Each number is 500 + 50 x the weight over its row's rms, rounded and kept within 0 to 999. Layers, rows and columns count from 0. Numbers have three digits each. The size before them is the row's rms in percent of the matrix's.

# layer 6 attention query, 256x256, rms 0.144, rows 0-25, columns 128-255
102:435417430512478499510637526399515550483477521446368529473489530517582467433538511508546464542500433495456431442574523617452529476622541513481465444497492546484519482528449562554528538522473494475483461473530470519524503478490538516539537487507456612575407516563449569494496483514492459575601456494426458522564578485439456477518517506528555449487480491471466451560497503437508529520478
084:552488468566470464542507497454428563515504522527552497485439546458579615510441439573515487513484549405466539466485542533449504448551468576501512451416514523544433467512568531466451543535619443512417556607534503638558516514455498514467569481549475483512475529469495551559575530509534469498461456516463466442467522476459508535427417618582484482479498447545471503468451545437505519434554
103:466541565465505411546426510534517495499498468468532491370517493519601474418566385465499503492510488483317501490588529501462506437495485527558538458523482527525476434537559544537502486513514404608458543498466480520466620454533512570548463468452522582390521458516476478552515476446517520524515469579504461518438547547496507411445534490553466468529621512446524511493480477456522510468550
096:455444489417488493575478496429583446573487468463517436481564510430387510570517491417565415472557628508417593548603467433387513509587510576508579544602485562514529491527459460518450410582511533495492539426414522587453497495408494420488459435461492481517451532521502412444506539511507487512556520499515490526456576527503458546578545431518507474460430411457536473473486515524508507460453
098:479470481538478418561522456350556432563539485438497554504522533379537455503537471459462499632535488480541498447546467445565477456565540511537440509552553494414461469514447488470539462586492448530528506449510495561489502482481497567379493530446507466495578535528475579483442502435489514442453534613467538479395575551566459421531543419571554480480426523515537443485474542463467424478466
091:589507491466530501451492547645471481541534471498506491493446434493450455453529514577529489502520477513460491499553520516613550470492491522503488464440527463476434493542570462497521505525518403561492539554490548403482514545589483498483490578453421520499502477401586503557465537415536473536478529438607476599511491448585539466502525512577484476464487509449551481444496453453435567429527
095:455479495565566416477498458526561456516501430517607447403538480491484486444495470487518532498445486546493502551539401451458425447424488494454572548490376634455496483491446498543563550447549505499514446594527596504478419494502519563455538450431494474520624518542575477502425475476465449502575472510493549542504526542591519482506517530321471591513527459497444535508422541505439465541422
090:572445521610492437456512482489500565482423572563502505516525477484498506434565497456485450621426568540459498457489518467500424479501519491534434547490475488469421457552493526459444551635492512591501448570423544545384513526481503493572436451480514495453570535468480460430458575401433472460543566488469488443507511396420568490406501485447573532551490523530511491521530632456497563447485
092:414455522488401433594463479460488466448472470539438496516526493440547622544494529544504474582521507524399483478579503488533572496523512497544536430423530597519465458567510587425598495515528516517538427393487438532481469556501431529514499466496487527492481451491545527526477447502591457522539490538509457403469495411472533543527531457529532545529576552437442548496443396455480422553560
094:457561579468512484462540500465503613491498531521469540471458389429520460520587494435466649500476620539536445610561585585523551482521539394566468475552491547437499494489438477482468600475498544526415530582458451573504523513481539621564598465557521492534603495434514527520476506533481511556507491504502418449519570464538420512503506436467526477471576519431553488458539538435511517492503
096:416497550445457530508520555511547462565535520526563573526561575541480513559401452501565440545496499536567474485520484404513592541403544442462493489530539511432582394452451437488551512510583540331533576430478456394445379449452559482519488476435490533502519547448537421485456437522496550511501531570494439420482500534546524548614513522424517591489506570585456520505494490420482496520483
103:527540457481464450435519549424609541451479535512454512557539462536501581534427509473440515426508394521558593409463490473538559443497496523489480429513454506562536525520563564503559533456503495534462443484497517482535446524445492503577523562544422490589480449494373445447499446482467625481462470424422466525577565512522465443485516484445474521498520554486538489506482381470510499564520
100:474469492528550368504541413412490426485530537476517568542489503524452540427607486440540477510489433595560505546505512578511569531549500520511519548412599524511511490530475493512488441496439496440509428497545397486456496416552569535541414492548552663499467438484546488494643541491484443575459445472551394517478543465462532540475449515440435545462480490450485581483478382508554529473545
096:596425445466546451525458479509496486586451482618559505492501494446535482436470471458509488433466622420447412475543504423471405494518521512460481584520546527487545492433546470500568551516476500457500483456381568474472563551467493468480487545455518474466500480564444471471541467466480549533471502545458540528484499493429499519536550400430575440602512511454661437508524507477513502471449
088:567487489498475513517497530497518441499508475551468372474490506564461392462517555463545480467473472517444466456582415498578450496478620542509612520511435550526493595518500456501475535493517502524538503442474520542315469544551539440490395463434498540498466522526490524509479479454485495571466477535516473546472568516434493399520555543516423465571487511431598542432492540610416487408503
089:517384454607508385462543541466441518447550541516572423515557417546482469459559572409489496571529525560475490531585418550473577445582491537558491555487552583550532535466502568515549507525419445483507503483552512377494464548459527529450576450421415510518523471434516496525515480517530511512603502531536525545486509427568532514354515509495451496501599462448426507535484419558485403495468
090:520504399567579499506578522492516541427459496479506515442541512494521561542542474465491488408516546582405505431515477522540465533502451418489477530520598417500556516461415468504512515534509469436555451379468457469484517498498475528532458462503538553494501462516475443519486442477447520584506450659504415495503444378553532551497515506507563526514498552468466523507537407527562512546418
085:436488469415457471529457562534598546467478498503481511458517454493554461577518468488489585541509563437603508507427446536565412471479577551543466450557501478448472596497453438511513528436566569493532420505438568519473600517406575567463517476479517430594541532509462535458448495545493517412521558517596474527420478534401540550481460488513486432510507497516543483530623593458553395489579
091:532522551440561361461576488537517580558545493478478480460588483519531513475497528453512407460439515527488501477559435427449477558502474506477528522438474548379448485473433470600447484531449529445530560478441493482417482537428626540537417533491509507464534474554567487448464421553454548419456515610548517553497536569480430489473414411503458596566498423493521556536532455511536487403486
097:585455470504487404394493595501503548457504528423471569444535548468522458528489559515512512413516563372458666414547492518538577505514500517446521525513465496501473574562571519466447494579514460548534509510499528445532536542453602545579532533540439418439592395506450544499536567521494472491418516481511526527504494514516458514473500521426468553595568508461492530573479515507426456502530
118:453524428460522432550554526537542551449376452459497523439499438472522481460524467556545484505419558428480541518561459507535530445524499545549513516510466516492519522488562544452529423499518512552601440510494491518476524456444498544584483454495488474493505501503590560451422512500544490413564510462567524536529545514442550427465472496467542446626481464470568586481522528490427483467466
089:550473434574585449484477481473524523483489380466588429501505450501480428452531517453484559637391540491483517496533502482474506561451455511534506565526470515463505538471502552438486477462532500547540539497500456470462553485534508521513591425508508485562571444363394554441512604391538452491447594476568547482501541620465441560491536483593480536534479471539413435503542600552362436485518
093:462469463520465621512451655416467549518402490522558552442372529449463475542497482539487531490552474467511579551485479482482426436559451391490597466494540477452525538486522398534460456593476563586515470383501558531547496660562489542520415525560486449444537547518419523438518484514442425554617480535435472555497455610539486500460491422512526483578585505405491510485587575521474556484459
090:527484544469487605456481452551516458449439459452467524497518487510522515550449516513476473483568567553505466505539495544423479461467496538467522493413465443595481552479475515485545518515402536450490463499460466479448515499473533423523517537457402547511498473506513500441401562512496471421607546561510363564484485514558489513573448426448546437543498559473573441513540563501441460567477
106:512439545448510497496433531570501460478531516517471405427466545602557421444406517447567513565457590452454571383508442445495441468481539518466510474546423442567457612544564558518489515515529511616411466510502560491506425543444462438575522491457519471466549467542394539520538558502518554482456461485543558475451436482523569527452473531566426439540559480540507494466458590534486469523497
095:428470417502455542536553497411437466521452467471523516575531470457503496576503547478486547575417442517439483519507503503423583541576456526503444507516459465476553410492541444571407487496444528427477579383573443559508506443465508548540542476517424485529508471527462482450503542493506496690475512556550540428391483505474491428577499484524454583494424452458555455534502437446522514511494
# layer 6 attention key, 256x256, rms 0.143, rows 0-24, columns 128-255
087:429497493454419502487536501542578523409488445389547536454510489518542463473468511467521565558436573528537485461521449537482558470438601553466594390453577560511481530607425523477504568397427566486506489421516458507479562535486525507564512535416503553535548452434431436454439470479473442511515441505483414491541536403462404533501515524426488559568453537438501499526546434479518472599505
078:570409510607551491526471539526541489473532455484548600492511475452461534496511434615524522500501589468478515527530496607486589466471504476492485557523500461599480512561497540482517518512577449555520480426509518420583489556480546466495552468489540609463481551445548431508499513546521392377510488479462504525618459561490439625562471459482508488462475385485487490476443511610446491508419
099:514498536494395481516550524539517524501627423514466491464502496528608385500559459589523559497515584415455471515577560592527510502423465508552543483477456485450468500453517515557529566534608570489515533514540537512511486442540497530451445437429521544519449404526489596499434446542434515497505521574502488431516498503491475523485512390577502552528460452505532444466547466569444551476472
090:528464454569576458577506529465592519539479476443600529533493379493443480505527454582448488493522597424434472550591491520555483472555543464501604582530524471496485483440514523495489571499555485473561498462424523492466464476506527553487509371466569561529519548550514443523453548490529516441582407539448574369415525420575530444520489512479466509522526596461531490521443502600478426550560
099:520494429504500383462470506497482471454457480426501606534493500480542555545476543469516467552572554502499532469571550450478529576435571476538470479533609526490535502413493603538569541479500485453537531458445490428403468506479519516481496478402494528544482545567488531522490434476562499518510491505511653424440498506434438526513524484497565614479436597500472486500535591424529498517532
085:423526471498556553571552565559408421478498536511561473517520453423425506404452480563436522478549524497454435589495527476448498509461424462477510476493492545495488482561421450385565409470519526411556483500488534483536489497457585483468591506418471502457472662488624451558501448584457554515459435592469454519494552592569488486490479508487516496549501442444462425470473461516546457552431
088:401462531475543412390510523440475475465483493486545454502518491432402499537561583476578510516563400435525480491503471538558501451524508442597490516505539568524486451485470527502544488474463494503494539644561561532556459515491346603371484512491464558439568488527452519476490488512518478477536503510454484424497535504624525585577567462459441486456518504528437458502453503433515481512439
090:527458492499446458436578511450501554460463510463424461514515418441535493460459473463448466527545495491535525478462583472555502489456567549451456486444536573445447458554545469522514413516430506451499492487535481610460501573545528516468468535506504516441612573481523500375554538418462511535419508475452408521457480531483548500425477507460461521521501421530684568512528578478565563492524
090:524505581501479534469585511519468485542626448577403407500591478526435491447487512521445494368493434525498431454467484506470503395502540538526503508454542664560468443595497480522599501551558488496461525465484496530527338557483462496502480469521497426519481400570517454517573520494556517543451435511561469483498422479593497486447533584497470506503555423525499536495479438524568523572609
090:508413602537405438543465536609508505542545496474463423478486526587606489548451520472514596530434606589469461514518532521500463528436565492494502477457555545462458378450519423507523584501512547472396580474562467465510526565441548517536510499498468537485526504520598469555527551433520497513558531467460477507534452493528514505549489590512504499489444593508469439513563529422516547449541
090:452466517453534490515519513468490448605503616533524566426398505541476574519452441532439456493540526536493485463535451424571479573487425506538442457497493460463456437573541571498582593566460517432428595579485536575459481465542494465440550504442500520523474475461490386508543440482488391534502431460532520455608531514509459532474540609430498489568557560544441468486365493589496517582505
088:491526422419511464566472595418586509509471505466420577534488515471504497527493560462478506459533458515582497587521470553571547550493476542578475476497604522536509545518476429573440547604419514508549493408453555500490505522440518535561480493534420495472552491488420445434545503474469439530461542471482531514509511569561497432493448435460500569477507462590512483499579471585410487489396
098:461495605438427512471503456486433483531578482530556561530514438509484484459459536524509499510541533541443488567579484553579585533483508476437516421439546528466498518495501584492556448493547576452498497485441507436437490460538579408551444409449538465510502541472638417432544545506487463480514470477483443570503592515482433540614512443422483611589454483535395484478454543541558450552506
081:537477531411487478460525455526426489501517426534518342531490533445451455492486482474548604486485538591446486412487506422443495446501493491474447455455492410544554506453507508524493535449605607538480470575492576502480510484530377501478536475517482458499500514534444476425457466515517515491447479483526536500430489528549543487427530489481427562462512499488593527519499510477503564509534
097:498516462490482489458474508534512533552484472560460489537541476557444461462559491390462415540487525581526432552460568511496534384569575525455429466497408575513516535510481468518460558466497442491512451562478563497442374557484467546507537583501429456490547510518466606420536461489444561515455506526573430555478435499567488522499528458563565418489505472568515543526458486510569474536552
083:503516480442503476499621526479539509494593551532349534483579414506432556482500487430539545523495549498483510498485433519476453495476501452400497502586469586455493459544587486499566556449542440468437507486511523475409545364506543508488452413518517491522496501583538498514491542456461440516573447472412505546474603467522530602472449532471517542554545417473448563498545468517575482434472
091:561453503481460557547518533462435494512492558459499468480558515476532529487470532458498501455504491420580504551465564485534461485495540538492489455477525519540466530560479369516460429497534548447417402477596542494524442571514442379538478525514483473445508464462558447448570527574528488549592570435559375589510474492492472532533523540491459406540535454494544588507520561408633544436462
082:468513508431622455593462500596525471538560439463558491463417462537559416526523550528526460510437478431532574472427520460474484566506479550609453505470539482492489585473442451489457383574476497579520510523433525417517528477469433511407508497532523490431402479464551469522545487552493488449528567442588535441438479508450480477514431543555472473503564545557506480463568552471462464561510
089:574438486511369584448544463506500525504471419441463528518523416534486500476517521568470525549546404547469551527466568421510469483542567427558491569502539480520470486555588343494472505460541542517497463520471515535475518447477420543424561481595596443585611503479531506451555480538539401511490516471515513427545439480459552548525519461546446461519515453576535496481510529504539426481508
090:480482596421585412498521565433455518506441515495569458461592464458439519442442460462501586505457494489531497504502479498445429473484512451500512501506440569445509552592594502488517449544514549463439531465553455479521484560453430500587589560521470446554580467466436446416597561498487460475460511454532310473500450443499463494485489531571524464516488507419570573596511493460540462564608
108:520536448556555517535451482588556478473453500473566561582519392515563528571392467587509472422514547521519551516575510463440553520461443490605494503468522430496557506521440506503475500460456539551552486460468545434533568440510496445469511440479598505501398532407514517547475477460568479455575463464516540466502513468465460473481399473527496542500509439529456481487518468509437441510515
084:557478396461533503544579510509430551485490483543594469528499433475471598540540528450487431395436590441499569473471496524470467505556419555523540468478349505406573427479577520550525506447390488545551514425490547401554517528453541543451461481487459456432517549482547540454493492480571496519453549410465454565516496507452576492509520494503454501498510472485448569465577535543505520444663
080:474429457441538496512447538455489476586437501518484393451506428496594513471483472502571506486500462443436547438436583607523507563541455482619505456501504467471539497525499561519485410581525513570440471364460414474524563514503465499537512543444559496466584551543488518420511507459531467465543489508601483604537406542520463457521405396507533529494514523460517537544492526503491574590533
086:586511503414531536582464434447494569528504526497512599500475519546477433490506504478530428482483489544580536515465443487506462531529440489619534489505543439456494552484455480519466554508407559451549476478578569518487490578488492480563446501478563500541438494548485458385492449460564557609486495430502483530537497465411496535404516480527587464517541542393493454484547529441462516572522
094:464531577560469442487384442457491493486454476442572546531566412416561467485562491450553455570562534503482551540568506515423462452538543450528455560538527438542365385476503493593442533553508453496523498543438510488484525479527519547430465569549423529441586493532433446520472570490496447503524530598507569526477476515445472523439440600482472562488472550517572516526486481557493513535525